Weights of a small GPT-style language model, trained from scratch on English Wikipedia: 16 layers.
Each number is 500 + 40 x the weight over its row's rms, rounded and kept within 0 to 999. Layers, rows and columns count from 0. Numbers have three digits each. The size before them is the row's rms in percent of the matrix's.

# gate: layer 10 MLP gate, 384x192, rms 0.23, rows 222-267, columns 96-191
# up: layer 10 MLP up, 384x192, rms 0.245, rows 222-267, columns 96-191
# down: layer 10 MLP down (transposed), 384x192, rms 0.166, rows 222-267, columns 96-191
gate222 104:498494499512444535548499521538522454489449460520489485490493485526452498461438480537484548517546543531418487483486536446452562457432403499507575463526504462505509524473484495557507436467531522488554506463500571517545561474431576412495495471512499569458505424533469520572458471545528478512
up222 103:480483507533467527541497438514506537458566607485531483481536507472540482599519528515504553441507501523523481430520527554485471447395501466488524487499430510488464559510561385463558448473461523477484447478444428537492464548510500486512538505527459515449541542535457551423540525481452602384
down222 105:537444534470516573416510528532523464508466498488468502513466530535493451529535531462449535459462500515459503496473504457488433459499504555519526407569542540441442556517481480451462510530563459450532454570497527514497523513513474537517530484509510474511479561563452518454490498596488553512
gate223 114:522569510475541529516492475488525549445530484539525505533434455490511518545494513468504501515488535518562449469561516512483515521497554522520503460451522525444528437459534523531499525423590503549562441482540620502519505556509557460458466476553524504457427466501504468534500577484471520510
up223 116:409429464482516539491458443518475532546442518549510507556495454510435524521499469529490433496505546535470503511454574508465423496510551446496525449486512428517420495509486485526388516541492505414461494516565506453475480526431486536518506439561536560427480460496572424525458506585540503485
down223 115:546488516483571524543508503546537567578518549474491517478524445557480473498498489527477610463525494470578421507417515573474530577512495561449430432549517566501554567512481485436530563493514503506523504459453568536538489504505485526463493555535525516465526542451523513525453446484449542513
gate224 074:529501525479489509415464517509433532521507528483495437575537480469503529580478508505492522484609475542504420559481557473466454437467474514510506494556504480486491435535508525495532574501469473517552380480437497471463510436521525491531481504517488536562527475504482444533498455486495431503
up224 073:552531512564502450525529463492566495567563544469530509470473501406434507477519520481574487415456500472523528485529402494514469518507418430486510462458526502602468540477483510386520526498494505420478544454461492538510437517447484426468476501489554511451504523484452471516449549480469553555
down224 077:504455551506526483507472479521461536477577459498438536538504491528483532551580477490499501431521499487500486406558469551510450500479486569490513453490477529521527503474533489448432496448462451527536475473526516510530448579463437463507513533438501495509509485449496462505466488454555470542
gate225 108:523547506468485603446476500547456522527510477457548484477527449541528507468500552502466519537514457512524511489453499469542497558463485498566520482492557565387450480507552450477414477468459468470454521478495476502534553555476544455530545499434463502446513491415490484503542535531502500549
up225 108:496533491526453497523480462424452513478460488527544480529486535515437495505492460549484490521493457472547510464487469452448493510558547495478526547438460510453477498508505465519475568430513476555504535454457470463486480461479567547490519483501452535529511575478549488519515480499526465567
down225 108:464495512448519541432499467469587516497560497464507460457531538448440497445521559560516490473452492644545457481511475489513451502482528491534478486472557515482507445545498494483510466574487576512552521571519523487522480519456495400523411468456510591518517514462470475516515505541498458524
gate226 105:499495457511492507540462486499480492516551552546514566477518532496490536544528495512503536495491553495518446482485462413480565592520560541494531484468532459486541475479467487521484480499469480561473569527459451463519476431432570425466449546512421432492517515549512480513505435552476517465
up226 095:505518496515437499513515521473477518493496499544594473441547499439484513515511474450469496460510487606503478489462565529464537544451474520503459567495488433455492521483543498445481494476531475523580591515493497457493499449462500500512478420463447505463471430481574468514528510491519456553
down226 100:572533394459566519525468415486527467507453522489463527558436478548386481506507574504523494523470523535470548496498495476562547489506463511533487520470535476431503467453401525457476483543519576500481482505456534512451359480488532553546475521593525513514508526542524522513469494510457576511
gate227 103:466472506492413471567482513461485486479543520502569553519496516458569482458589500550438504515454502504445561482520531498499573517503499479500546585538529545568507528510520523530499524517522476508502522455560501489493526601468445558506474596513545469509561430432434557526573432551468436530
up227 112:518413511450461528513522508490427552538531531445503525499480545440477444489515504435454472577463505519478435534503460452506538599499482534526511437511499507552495485571539503427493489424538437479557471542540506475524460531509477581547448526502479503507431453521490451536459463521485597459
down227 100:435464439514553550542535499545416517535531494465473526535561537489545521483511517478571574520578478529539404562557466532554527477516532435539411434478477488473482542513526534539568561516498498513493563452475519478505471469563455478452513474454505493458496469557533469509478454579545587468
gate228 094:493468545524458468450597529506523506512539575555492503530493483499484384543564514500434472523496560520496513487570468460542536495544452537464436500435600549432581450544566552501510487479509479480496489533481499458470491497554477468517540432522500459521485539581480448578500484479529485535
up228 098:467540492522487410467554540581448462532497503515514509457502508508481451507530467570519472541460452523454569464463482450492503530530471527399498544532457469510476491450485546466553529485510541460459530519488509496464489483554532492437514496499497504504466632485458562428574475493467580469
down228 095:474496457419554490514588522552594457535562515446506529530489470546495448524510525455588425512516489530524519457502508546471465587534536494477489418533516540510515500505489546523477466468587490511497502534474487577519485420486568508534469483465466466512533498533494508571476537552462527419
gate229 105:477519479568559544531546455381495537528550463530524485528498460554484469483526476456546464556435541470470506504527576509546562531507526547461485537542493540477481456496568544527474419455462463533511521565469464551485481554489517503430468491491483504501509538526499517554491489478392464563
up229 110:495557500559445540557506475501510501520471546551480519477450438475467527440408366528589594536522466458563531501505446486471494569518502468515489554564445434545490494492516544470490467506506519506492498387482481492518529505497479530485561507460512482518508418459524481548530508530546459495
down229 114:524503435478493562569476541476463506581512526472480563490429470439514464543416461469515465487483537500515435407523498529549515509499485449507500480526456571523481512498492514508503452510464500511549484548437491467483589570492495518555500529457533492475412493461452459475498503506481466527
gate230 088:476537508460502548453473591530487556560454494544412493547459511480484486478480509535499551502499500483439568481480399473595507571480466541529416476512518515504462568444483484459484548509464497496497493547555557487531469472414487468464468470480512566533440480512461476489485449463457474485
up230 093:476532554490488418428436432497507504480450498486491551474448518567496439482485515511547478489515516485442545536475512546486538488464529468526486513534439558475510476545493527523503504484489462458525538461497461544510490493584519524525519540494515439509558467518581465505423527511507466514
down230 090:436470452564459479525563528531456438465486552495587564491483475522544558468642504495476462474497449534548346439580540448533510455522462458520482540511516528506518446458537529513484474496539546487478465545478506442456513542510463486487516456408502534476564489500489549479533557501479535489
gate231 122:519558533515564525504482439557455447499508421459506431433553451483479530532519499443507506471465508495443496570559541554518530578486441411430457626545464556395493535533524549481503597483540495534543530499562479521509497590504554516495518541477585545495512509556584450465487453434476478610
up231 113:495454520543440449485553530454481529501531534601521491509544470565467581466468492541482462469485404481554471479506508506476457510557526492566454549509514477507429507551560481479465522474529511449541444550498479418493515540515456454477452420483526434488495473485489530536502520637541536517
down231 106:517468473502539497491522481484559551485482515597534458526504428496445502542540481411434500542505496473518481515553512495532504501454441543465496495465498442509436476556528558467483495423462468435492474510409483507539543392529441513506488483476548488523573550442504441486585533438536533467
gate232 097:512440581468435529562472563508486471524539492555499504525461500488541471494517462492512487583474517542480439494397522479489532530484496509562481514553499418486509517599434512557451571502518525524473486400498567498510592511462549536510467493518556551427525399437472482491470493482510503475
up232 101:508462426494475466507541452542497472494406502535410497497517462538442449527483431459422487439530489496539486507518458446474424538516455447466469508530484429494545530466456565469484543479448582486474521496546522489479487554551502496516511510524557551570540505383491477478483511518538503447
down232 099:460496476423391462543506472424522518507489519446509527444545517556450478481504500423506484449521512486555547482518499494493519466460484503484516568457498444481511478448533581538464604555494472559501507482481508475479505480453514480510520429482496449490430457424525529531486479478464534513
gate233 104:543441471446557525525487526481467499523446521538529568469442506550476507490594498479550445496507604498499525521482520450550429504497550508593559506555485473494527481499585504495498512497516493480452526506519512520523429460544554509395520487515515534531487514515520422530458493482451558471
up233 105:500480464491523488517526482467482506526543488517540521493545496536528488451519535579519482462512560511539495500447491593462492486518506545447497542553476495456535488500524543505425549461515502453495466581467498395479429572501486489528504459448489536502515519491567450563512522511572449505
down233 106:465500427459530484547491565456503513519481486491495468507482540427460517525505464518548474514574491490450455485511458510507520450440518473465448449487512488544441475540528374503483557482489477507507533570507471512573517505519504582451501505495477474447412459531496480479539423507512552518
gate234 106:548478526456552501479458490459556522523461547535460601497477562409443463554522428435495603553441540494495522546519542516526498558504478538482466505468473426391419512496521520514494524489481564481574492513494466531523531514514495499546465513433477522511472492503481490514508455465509454553
up234 100:555548510521471483490447464464544544529500550497394493448448523481524478471487500512510474545472497580481474504469469458499531478517428539488517526491447463427531515473531537502492454452517516432489516387443513544506471447555543562513492492493472423398442498412477498478456480508543487494
down234 108:498539518552572476573550495518545444608481484511500515458436465489583493469555512572501505485422551524474591521477466550556480521468510475519474464451535474547603545520466418527546497511480523574472503495483490485508516485507484539496450447497540486534475465490520509421519464563515488509
gate235 067:560454504442470526514500498456546466576509507532519471520557546539456574513482471506490476575564504546532512480531558484487546481438572486590492466529554551489500511537448509458468599526548493581485483520405512552455500404440546536514469469470447481403428515545537518545548544432507489498
up235 066:491464507507505574485558485534558575469430516518533404467427485477458564460481478476497401491516457582432472528473464461481467504553440413540548545566455495511526481535552453495495500496474495529523524537535533522510482519488518482441496512447521502503488550493506526497532452438520511500
down235 065:511596472506535454556509469605452537507536450533470462497526427475531466494495540493502468501533484433448543514480504540427476535546480526472523451571469501516438566556518534451598482493501461577483535526491462468525533495564543457523497510426482451470481463537507494519584531505469463543
gate236 081:391525484457505498500503514561520474553524461547510504501417517513472513546515513469481517536485491487524542442465537565479445523466518514430433464526498508447512544451512513522566578522461536482542437486540482501449504479490536435407496523481481536558505437557505491488462529518496462493
up236 088:520525520399464513523499430500402501472516468432585576424448474474454524490484503488521489499493530538414528474503456516512455516494497518453554540599438498449509556506580557480535458517491529464495492445497462531481544527534510502470488556473535471478521476548593508516507480455517451572
down236 084:479521452528532526417488485546515449479555458474468477545517449479542522473505485540444505525542519494509554535485546527467509426489511517541538450503461491526493438476451440450549542509522547519454492527435470533564482525456581414466521469499458442534449471532532447499479408513466506545
gate237 100:499475538472492497479514429473512485496593483451492525495481425473492454527556461428519506512502526493547552530552574427550488491529455456449514506506511483487498449457448541502536461467507453510539447505477534549523575546478565494496570552512543468569499497493498531472558472461472457494
up237 106:480471494511452465472534475476495524477520517514559563491519523539490455444535501490533515566466475439462578435536455452436529543523447488504497536543507430505411509497452554547459544540519456422519517454490531417470488474541503530541521538489496481530529489507459476425565517493511476482
down237 104:436467489447503481531520472422537546524483532475426577541474494471518465512535516508489483554514476541523487537484458489450455526500409551519504536521471528531461499487565449503487381465509497528530558493495557441455526485546440530580506543457430444464504534420456570519548481546454484506
gate238 103:511476553545495486566510536487522518486431545560459580530483506465451500478456512465414492473571439549523539535564492471571509475512579543466449475569565521558536462464503502481379516480469537419443486496483488589459554514495505500507521527551504528506498470507518476501579511504509506491
up238 108:492505488448426521499511530441449504454441562470506499562517577536489478500461432555515499473487502516485524500385488504472480501485380509462611537511510494504456503496434537559520552453521495447500562475440454506500465533527474482561468441548545428467533438481458522467476456472530467531
down238 109:500439505542487508495454436551532553482422520581487522568518502515591504532500498473494540585532476453508431489608453492571455482467473553440511524526484466521504460470491511460510472515527468533545486515440534522517487497450600407538498513461402480513544472509474533470484551542550498418
gate239 103:467475484584516474536528514470442485496512570472425545408476562504431493517498474559496510439514505510458542517499458535497546516585526535529585481455571469474497458516562531513440533410441506553482513444440537504520537521387461471490506486473514552510460519566485512511435474531520524489
up239 104:525559529540463531501513456396476549463550521519479431496499574559508540506558466569499458472478455557475505495470559567489591495547531508464514511470457521462501475503570512496529554490474560582461538459442520497504484543479461520527501528493459546519495492466489450434400513522442520544
down239 105:445495447500440516526532450478450443473567490433477492527519476495453533399583467514448498461553486476460575538516498480487489487531519540515448542520435463536492517469527408545531501433519473456542525479466510535424523570479447462506606458489525520596577418483514512509549448529501465533
gate240 096:426463508532467480484472483603450449478476504554496547489490416515550443471535529521470437521514554450493570423541439540484543564554470537489450489408512487471523517527483507525567473523465469523457598426431511479468474575556490484433454480513531499511457518479477489563512533497487517487
up240 092:500470439547512482461455521559491412502515526486474548495526460437489510487489475580493473553511562534465538458532537472526517549488454527509474479518517562508489513498474449473538482500585496552414528456502490537559554518526484574462522444563587465528546457503555506500567566489516491509
down240 114:518445468486520505506486458510545548460483512500521509436504388481494492521513546483528549488503497457487526471479544504485464501509567490468479459487491525483565458534468560506612518459526418645443510469440552486501422537553515555425495489505494473481535520465459575581515538490446500477
gate241 102:472518566516500544459444455534493588397524481482468493518461475525459492447544407505535535549423548549475515490542507488508485457488473484510444516504500532560517468574478466554470493491483458468493510431456526500438494490479497526535539502445484454468488574507543429538499489474448466489
up241 111:434519521472503572461532506519515556455435440505445481535380466563491423474548522515535505524478538567513478483556479480489546526563423474512447581555522557524574477491452546564462512523481556480501452468445520513526536555503489465540543491509526507558504497548480546570528488486469427462
down241 112:402489577539463414528477471512475484472522534537500510546436446475460422473470474552518485527439547516459529433544475512502456563512541578527463478472462444511551432485558528490535512416510504476478581515438523444475422437540494475544528446481440490502469524512469538531518519572489507516
gate242 109:516455521528475515527519513500494514542524508472509578444540555515477445490470477545437485493479512615469521492500575474520525479528499490452503481529498447449450485525474531465459522517517557600544494472544571505488451506493537570535491506521525452509392510461471511350539567533493478552
up242 096:571545441489526500471485509560520483540517534495568515444535465529493453522506520469467538484479484497508516512518485543551448516519479514546471494502541512547548490561496497507546496468524490478581492492488511477458448483456510436483466453593558550547571539477459512541453450475528436538
down242 106:470493507590453508478478500522479503484439544501560463509530505431446473479419482509553529554526518476486515514469487513526523546512504545505429476400552518591487583471510490463466571446581487495502541552459534445521545423580513508453571501438505478499468487490533537414452491550532465562
gate243 104:485426555461516489533544415429444478458522465561555589483531483456496510493504551513488449518521525456466460504421496480493483479573487552492548524512486579477470574539499525522515511495490449486450405460465463445533485458510531484452453516573519476458524497547476473455504506579532486455
up243 107:501528430497539528503469493484505513537446508561480416499482514449589505442437473523508499450456580437476477433536541503529503486489506496552520546504469523526533532394522498524480437527483462510466497430519511488487470526470508485405540517449473506418544520436474572518441589556480501479
down243 109:504532521544453476488492454475571458479561468457426439451501524471484479518533517489465497527527457459565492493500515596415509463569564501523460520540469548513437541503509543491514522448515480552490589565504470477465456542534493568514559506427504484481485465471567499524502504539562534485
gate244 104:528513530448459455501485488489427422598462500537469532557553473535480440418471451463448524480452531485512529469482533416577513505534522567478465552497500500510443511529487530584416463504525492485488475436471500486554462473472451482470446523516525580547479505553528504455545528472522526545
up244 099:495529461526479487535502516551544567435508453512548471485492453466459490430494490486450469575503428535562542493485497473548457526472540495463502505480528413529474472404490470498537445539546523496478525522415445433558586526474545524475488569520465485513551494420517481547494507457493475526
down244 098:436508420563511526443572500543504550552530535444463426471582503540445459480538433374515519463547501484501440488489477536553432489538520470614497463495555488527458549448580452497495461540517515541460447490542457433451508537525508499457541510564504429500494482494481531562439537573463501481
gate245 106:462551547562519478489534502392417518558509503540503486475521451516495491517544455430587537528516456541537540447419486472534493468478463551478479484460567490477488501535493510510444501442538548453484422567508527467511488403505576486485487521515448469511487442531515530527495465511512443549
up245 100:491501506501466500500477530511495428512561567460477511488522473468501509507517486511494510480424527500491471561554538504487403565457485502473532486499544426552396532460550531437545456542501546552523547430527477433496475482530493506492514486467480503458472504436471548440501512489466477487
down245 106:489539462451538469482520512567537435473541492465521466448465504537561473473475530497499465528510485493505483470538492590481464554592447522577472520506447485481512525405484565463517453522407516473574487450512494528491480404495512510431491454500490551503522425571501481472488491504515555449
gate246 114:487513493443602504558448547541522555545521472502501611496517467561398569464492547490514530528545512513544473502573498562540551442451443505504534496521556472421499457511513531433495505485513456557569581533502515514533483553518497511551517485548483487496461517465556422468506466442493458521
up246 114:557447432560447556476532472439448520502492519489501549486521526515514500452482552474589487501500575386479477516512435466509497512548473458511551468534493404514523498556460531523488467412489537543523538571463445549456451506374537539504531558542545510495521540543502573496545522421495526519
down246 116:462479519553517550498600530500500538500557506518489536390506483448588505446489485464471450395441494470485509499522480498528482454515519515526472449548525506506507501502515517511491481510557515510545551497486544603507451454489458515475427520375518456563429485555513510540536503524523559459
gate247 110:433489461486466489478437574554514498487563502446530564511494513538437551477516447558543509513442489532526483466429481498519500441509402493445460505535415518533551501530482516535448513491484597447405473549486550476427552545480532577500464480499561467492543567504489490474508495483479439490
up247 104:526519525515563538439484473488470565488540474494478442508481491548496473438487480502497484480433446473465456532536495536428439451461523470470443480530513508491478478550480598578478465495486548540521505509426519476544435436451457480527536539444399440496534533504527518534537594490499440458
down247 105:553496532562490556528436469496478500489497441534480467500451465588466486489535477540550514526450531453452504435528483660470530525503475506443545472493489473484459443432510525477458500431541539561463464535458475514529503583515494536527488543467426430514485475474490473529471562560553494495
gate248 084:475469487579466492447476439522555459549484478575576493564571522509555481454486496474546534573447494513532566454544455551465437430546489513460483479508500445461488478425469473492473493532461442499534551496481508418465467522522478465456509534529574461498441418512494435571471515498468421551
up248 090:501454593490484428443528460553490481438507524477496461491492547502428487521501530505505433511453603478521497523465529510472535514436432553470489467452503558487464538539458521469506550490494498496498483432524430505468534529460551502497535569575507450445537545446482494504531496543476385454
down248 081:506526445509474495577515471483523546405502551529491582548517488507616573528500502470549540504499444522524499536562483477550504539505490494444486552569505519544457397405506508548474444554463506475459506529491506506489515501520528440563564454445559456608480525541567486543468554503489514479
gate249 108:579503521482557443496497506449467471537539490537566538574457419465471522430488517474536466494496540505499517569476512473523563532461433486501428550538500497418472513534508494450500467528429502460510480585491487549420482547479530471455450440510460441449505451467446517503496518498509493482
up249 111:501441532484420521495475502480443438459544480513508522470529529495516459553443438397498505563515502527462506482518472519505479457482512426492522506439535557421500442491483477531512462526572474476540465420504560518562514503474553499529422483467496562518472529556492593516492405487527462455
down249 110:517493464476551462517440588453424444505562528546564523484570485551452493504495427489429487455457425492427559457512544516506471542537436509512513506520488525534537498482525455545453437529510474513522509442521537495490503521472470505556474537465526532515504555456510588555456445462482514480
gate250 091:530526579482539496466462484485592504496539437588433473426522534511485459525505493468488487463466510487517474501522579467558555545477553527450515503523499497483522507506593497512479521530499531478530447437468548464607366502450468530509487494523495532465529471490501480504491466462437508520
up250 089:467474449567499479501592484519565422456437605510465530500501490510596527461479479533444492482563452478541557486533466545520524509469511492566506559464446540449501395516453469531518538492503430481494508497470508493478467471471573510501478471552488497426503563552478517522568482528516488555
down250 088:435550507497528447513548456532482479405447525441462544499527525417542537506449521506516550528546491472495480518498514494575488500519389482479550465525489487486464528466443509543588522437496495531461518493538509520555491527490483525517574492428479532511471496556475480490553435617533557441
gate251 095:507516440475513505492491521536520455457439410470447482490516476515529466483427556487486427513424536414506542450518544403456463550496508530537474473517480518497572520486496452472531502482506558428517476470524530563458596550495507557499536546561542494542502556469495449483508490524519496496
up251 089:533522523504543513492586463547506411503484515601434504487517481504532564464569537483427474507511486558505569409483522478465521478479461522526446491564510497477509430467514467451463491541580468494480491528496484553539476530539459578404447528469504494461475492458446483564503512494514448459
down251 089:448461457578537516515433484471477481498506477462434525498544501481486578502401576520553574498535494480559498552502477555537429544478519425452480543500491553485463529466483478508483490516495510504526583495509566474511512433566505455548513413558446505542506537493523545539529398512548512494
gate252 111:554463542538479504503514475479557533556443563513507575560531556508404452514485560435522507531451504441482500504446458538529522581523492486457517501586540547479531482518492453481479529555528459452451541530523470453409551478424526565573546530466488459526509505467548448534451457511536529516
up252 104:474506505519449472567498484467564474421513531471487487467494472476478472494528423555437489533545537488542502595532406461464512464444569516445567474540503461598555519471518481484529532522489449427502434504502423489504513517572496468509532461558510493490557537433465446511519478524550482511
down252 104:472528522532514500526534533443525390490528513486464537430571568554495445499520518483512516495552448527527537539491543463520518485522497488549456531539502523484535521519492484509514470560520499489516550489629456476460377524575512523470567506509519452456529422524468462495546406572526531544
gate253 103:456511567494505438532387461466519438557524574515491488553469568533498503528452571492466456505479505524475584447524483517516521547531473493489481488495556445487440511549469511506456521480446480498519449535568474493561450503557484489496434454486477419524506465516506440443416523586506479530
up253 100:491547502525524489535493543506496525479476523474581520446511439440475512504502443596469476490452468456514471445504515447523470502524434535514475461539470454571572499515528512543451508510465510514522457476516515515508549491546523414508527466515496527486470513438472444488501471545499511573
down253 104:482516430511501474482465460460506439468536497589523506410477496453409507515504473477421558473504563473518339479510514437525468515534441460549492512442508505538508447483441500479503480552438445468511507521543557526413497468493475456539405533565439541490513587489521509482543509441457433503
gate254 090:483524518485494465471450502522467402504471477496517487470501469515444465581465434475515553480521502492444511513530451508526499520458546501452459485557553449527479525564462539435533475536470576452475509459473526470479550436503534579514515521484452434501471541554469527542413505523493545580
up254 086:433518455533539485535535504442461481503503512457542449472571513521462503533520532500519518455417528574502551501495556491562630512491497483483459538528511449487469484466439530517508440556507483527446501515503504556499540513524536511553458470524485466501514538496503479506461435465499440563
down254 088:510555511527530530508509453563418547513481399523524442475514505607549461502454480449540512486486491443478540499487459502502534569429512520470485430474521430514474524501489478450533533469506453475555514514443546485479482521525458595516505515471536524549482496496486510516453528505545550500
gate255 104:518421560550535443530501459505439516462502496537411460510537485468473534479485493495468448488482553526472489531525561536400562497490449554514509551412523531440482498537505551561504545413511503482480497411535537503508570475503489494477535456583449501510445526517485420519498456497588504495
up255 107:474455516565484489532544445465523470446522420474553482459554466558528426558466488521539519497516475568494516501494505519500488500515524466466529524496485402493449510539567496488547525499455479566449533514521520546494516576506460510512483513542483505477492553459517482484513468515531480520
down255 107:513482473534549483561420523472502532439475411496547489472490537480472454488457457491602507508470494556510597550522524428562470454497485443513493478533503481541492539524486561461480510483491545479470447439540536507511514524526465504514471585484409495484501521440491493538505465483613562493
gate256 095:495485509500465475449537441518464505470459516468616556555525530554500495481495556502485489594436467532566484407497510486521509479485481555570496549513456503482519459534503526541567521487492567444476466499505521509493502434473569429526426496557492508469490520506415537477516531506504518454
up256 093:503526453445481477421550555429490541578537574582462529456544501418454494471499502516523388517472480501513568420507519526466435447406427515508465535535509453495498444491484515548493480451533489511527437465434507587502494516544541498487494491532537525494402502471462523513501508507518469548
down256 095:483499500548529533482563503491466505480439607532486590457467453568514475517516542570459503440536478475524492495485467470488448528474504530526588413544463501497544503463464491483453469521478448430502503551623482518467518413501452451532508494480527525512492521507447588524570508533526525548
gate257 109:431503520542488499482521408497485519550498517509437551473526544538457492513496492476471533562400463551532544504486495469524483477547529535472578531564571551468470506512515434422499463447487450505519515481494421487496476515513549535522550525513514403514513508470569566483451458548559413503
up257 111:482476490523365507480543487536452497480474442569481506501471572474539460565461443448476521407543556517529461524558475468510467475479473526549551552465531506548513580515410533519546514538452488455539497531603511537502512530509450475430501505447492489551485527466522502492469548465504529455
down257 113:502491466485469525513551559518497459433564509526509470580470542477510548494532428552587527472542475473535415510503560502469510525465481511484461592471514497525507510447556535506492518506541447592522476510539537514514465477500478483404484435483504493531500512466538516499513546529497586477
gate258 099:504550508490499505500477540508544445538465577549480523438466470524474499519538466521545376560505542458559471548479543512445544499553529580467520479545535521557479575512553565456506525556524543558552398518518545508502561486502494589507543472515526483541454457447501439477433447496580469564
up258 096:452493459550552549506478468493466509452434460503541488499476487468513467403542516509551556550557483507527493567505395494523486481521545551457481495447474420461560471471500483472502493477429501514437492477536540460496552458500537497563542462458473433457547495457408517515552521527535535593
down258 095:469455478535559564465493480507518421429485440549492505489503444531469544455505527507463453481519453421448547566481508478471550508532444544511531468469524470533506449468499513512471487535429568479533532506501546485446491516443498482484444483499530474484475435564432587507586491521502487499
gate259 104:472468453415493501411426464542469534455410546468557561465514496525392481522514555535507577420539490471470498466443481457566557551429509487450534533523485578471525482520475518489544439547548544521448547486524498457521497534534477545499621567502524529461509504544508450519506431468537554448
up259 108:589533536509459487475522569468468473469523504458491451511534574458561475464476580438517418595461498465523480557485527550499438427605580561491422483531551463542449519548454507514483477538501551479535509492587472502527514455535455436566493478544491480541515541443498560495560510545464512491
down259 102:481508535502453441467528529524564456549465555604425502501444462498549326499507496478539517528461482477468502454496518517539561489506537604457577519435536469498521500488522429508449408559452464469519494470533472580563500439516456513541486518483532516569494505471520473539458475445534538445
gate260 097:490576592492415456583456553515511575489473522483466553521383444539551514457476570476407498592483485492556471467547526477533499506526507457512475526512565501515572427448501442413435550458504516573506522486459462438483461488502522513499472445518553448496488502525556457468477541481464455492
up260 097:453487458503484469533471540487450529509529506458433475555463502560539535473502522526436446527465524528542508545517535533433526493503496534554561459473552522509465479476501474530436500486460461508525513547426465436474455541495468540533450469579492500509527512454437507425623485554464476533
down260 100:477470526439516523549479520573535508536456508529524535515494454580557500495404537514534409533440585498505467472494452503519509484517530434525494470488491428516545514585475516407543515473529473477468482528495443422436497468595516526476427457531474459537524500489498572445592440585489525505
gate261 107:498466485484480527544542539507468462424524511470504585503504401526436520541488479463471550495521524495503509574516469490436526539458544522434444545477507462517514472448512500513466460479537514503505440505534568482441483469429520450516446477520499534334534522533521518472492559473528542467
up261 112:512542526502516493484503490530514441506578509523566535586461531545499521560450499550444507584460512484497481486478456443460481523479490553453515520473487555491533482538485564460475491500505474471512465471518552553444431508488508448523440470556463481420486508491414542526521562521490518494
down261 115:501498498498542488446503476576429490509517508558550521478530431520461490506485534434564460455498563462476442508489496505516536542423573525511496439490470524505542511467473532518564475478514453495515529440494560442514480529496444509517456479484408482403495511534466481473516498522602512454
gate262 108:519517504540515456494470517518576473490451486477536541501471525479500522518460470526492445500476513539469499471539558488490509443537500585521523510474582482510424439535418488512553402531429506446477445473587495513509517472426590499515442498511558487478507458434519530483504574495503479507
up262 103:514499492538481523555533517540475444519564528433542461416464520526420436561513464536588455513535460470485449521361422482474504471503486458497479541523465500552503510448484503520469458507443509443500541483475441485504511450532451509457448540477502521481495441560512435504460497521492534505
down262 108:484527546498470564530486459474541479490458516495557526511480549511439489401544464464468535489477494514426488512522501474573494413499474516500542566495452465524559526530463484496481530544466524527484535469525497472467517445565512496545458469518531438510492505476590460492481375570501463422
gate263 101:528528493435471485506435490508514462504494476479480516504428481462530527539456559523490442489521557468508533527484530490470497514486459465581533514526571453490502477480553442463500506509577435548521498507555419441490506530484515468542449532525491496523451538506396518436499521583565432506
up263 101:482510497560567492538611428554615481419471584526505484496467492501481491504506484539538527477486447450449485444551495496499462493536502540498515520407468498524472488487476529501491498479483511473509489443493460489434530470468535478539508496534564545538472489450488581432503558530540531520
down263 103:491462469497482489526516471519494473506402482469454455515586511571551583512520515506549518522439469532495543545623453529552496535506494474497546463535479482479499529423377557510424536501486521427521485542598452504480465511484548483487490549498502472477486431465489487479520504484579486447
gate264 093:530474527497451441537570473517486532483472507546524528468431502558497480537455510508472481481550462544514510492529525523513559500509458574599518523559475480531516451446470473560534518503483563526512488467446472455460451524497518452475465504425518516486457550552531478524549565428526502476
up264 094:539472448510558497516511463520519525501493488577548459491431543540450461534563522531494525518444486570481495530471562458503513456490567437533469507493423449484522479537532454540513531511454462529550444488489505615478557491525499456483494500443539537515571547531530482495458445428571566447
down264 085:452464499518490514447519461548548504500477554422492484528523509572575512411472519469500535516449450416469449506505486489498511532538569498522502499535501607558534471481504483509493453441520553488495513555511491476510490589515527509508564446446501430554508515580528512441461544513505499494
gate265 100:420490580534487557507504463486422464428459475533535549521552531460477549491489559581528499524536481515515517517478538509467566546529411515437477545494498547525590554507588509497507556438515473533526423547517516582493510493533542489538502434477479507557500395465475484519494517488595520512
up265 100:469573492504502480498446529544497432490461457579535476438481464572522515507537508531445531516487512489482561492474523517437475522428485451442570446456480540479456491486498484519496459516497516539488510505494524515488587556482527507513467541536519536567471448588491547526468465460505461577
down265 099:543496510588565410547381466563462532470475448486492471509540430444488560530473522432458469529501524551541528474534573465508577413492485462486530541565523461497504451440408537536389518507535497517547494463524532504518473464528529428569534541494554469516507470518395429508480483521568479521
gate266 097:541520538535556468411505525501565460555511425486489505450437507470523473538527535518516546445437539485491572501452505476577461533499501485552585505547476380479553503488508523531552461527472506499435481577453450560502430421464542476497495426555556522438493422553466432504511523515550482492
up266 094:550496518497530529476580418579525458470504425531487487464574445510431553467439509451501420565538492507517522489464481474496533510515456526543456460495476521518467513438508482515537530464489504447472488505464473485479480494504512494535436501483478623521517544519445511536523553550559502491
down266 103:475531522478571455502524465571517431463547551470522578583472442462506523463473445461503472535543535491462366520502451512477518497483480584524510510471502502522449516490527543508535611491594540522502491538517440495509430521544464455496506471429535505521421421531506501523490500505437485543
gate267 110:485518496537571475503503487478449461547562511506509444474440589507473524452604422541633535496504500535460495551562609439495560513514545496550466516492506521481530510517494521405478506462552477507501568465470510493451514532524505509450473447484515513559531467531432509483515482419532482509
up267 113:432498590520537507520458508548505533447576460508473493541443518515480460502469410532455494493495560491466511554514654461545493494580569457444458427486465541522540495481458419456522529440465537426568448503551465485491445479533510465441514529553487445549490504504510529513558527518510470479
down267 105:538453509493486468575458486458508515508544531535532523548423507498613448455512479431516469539502474486538586513536493420474439450464434482543506518479535409435463537481452491550477517536519431530460437466527484453466454477541509438453523566500519454494490448541511529497470479543549566579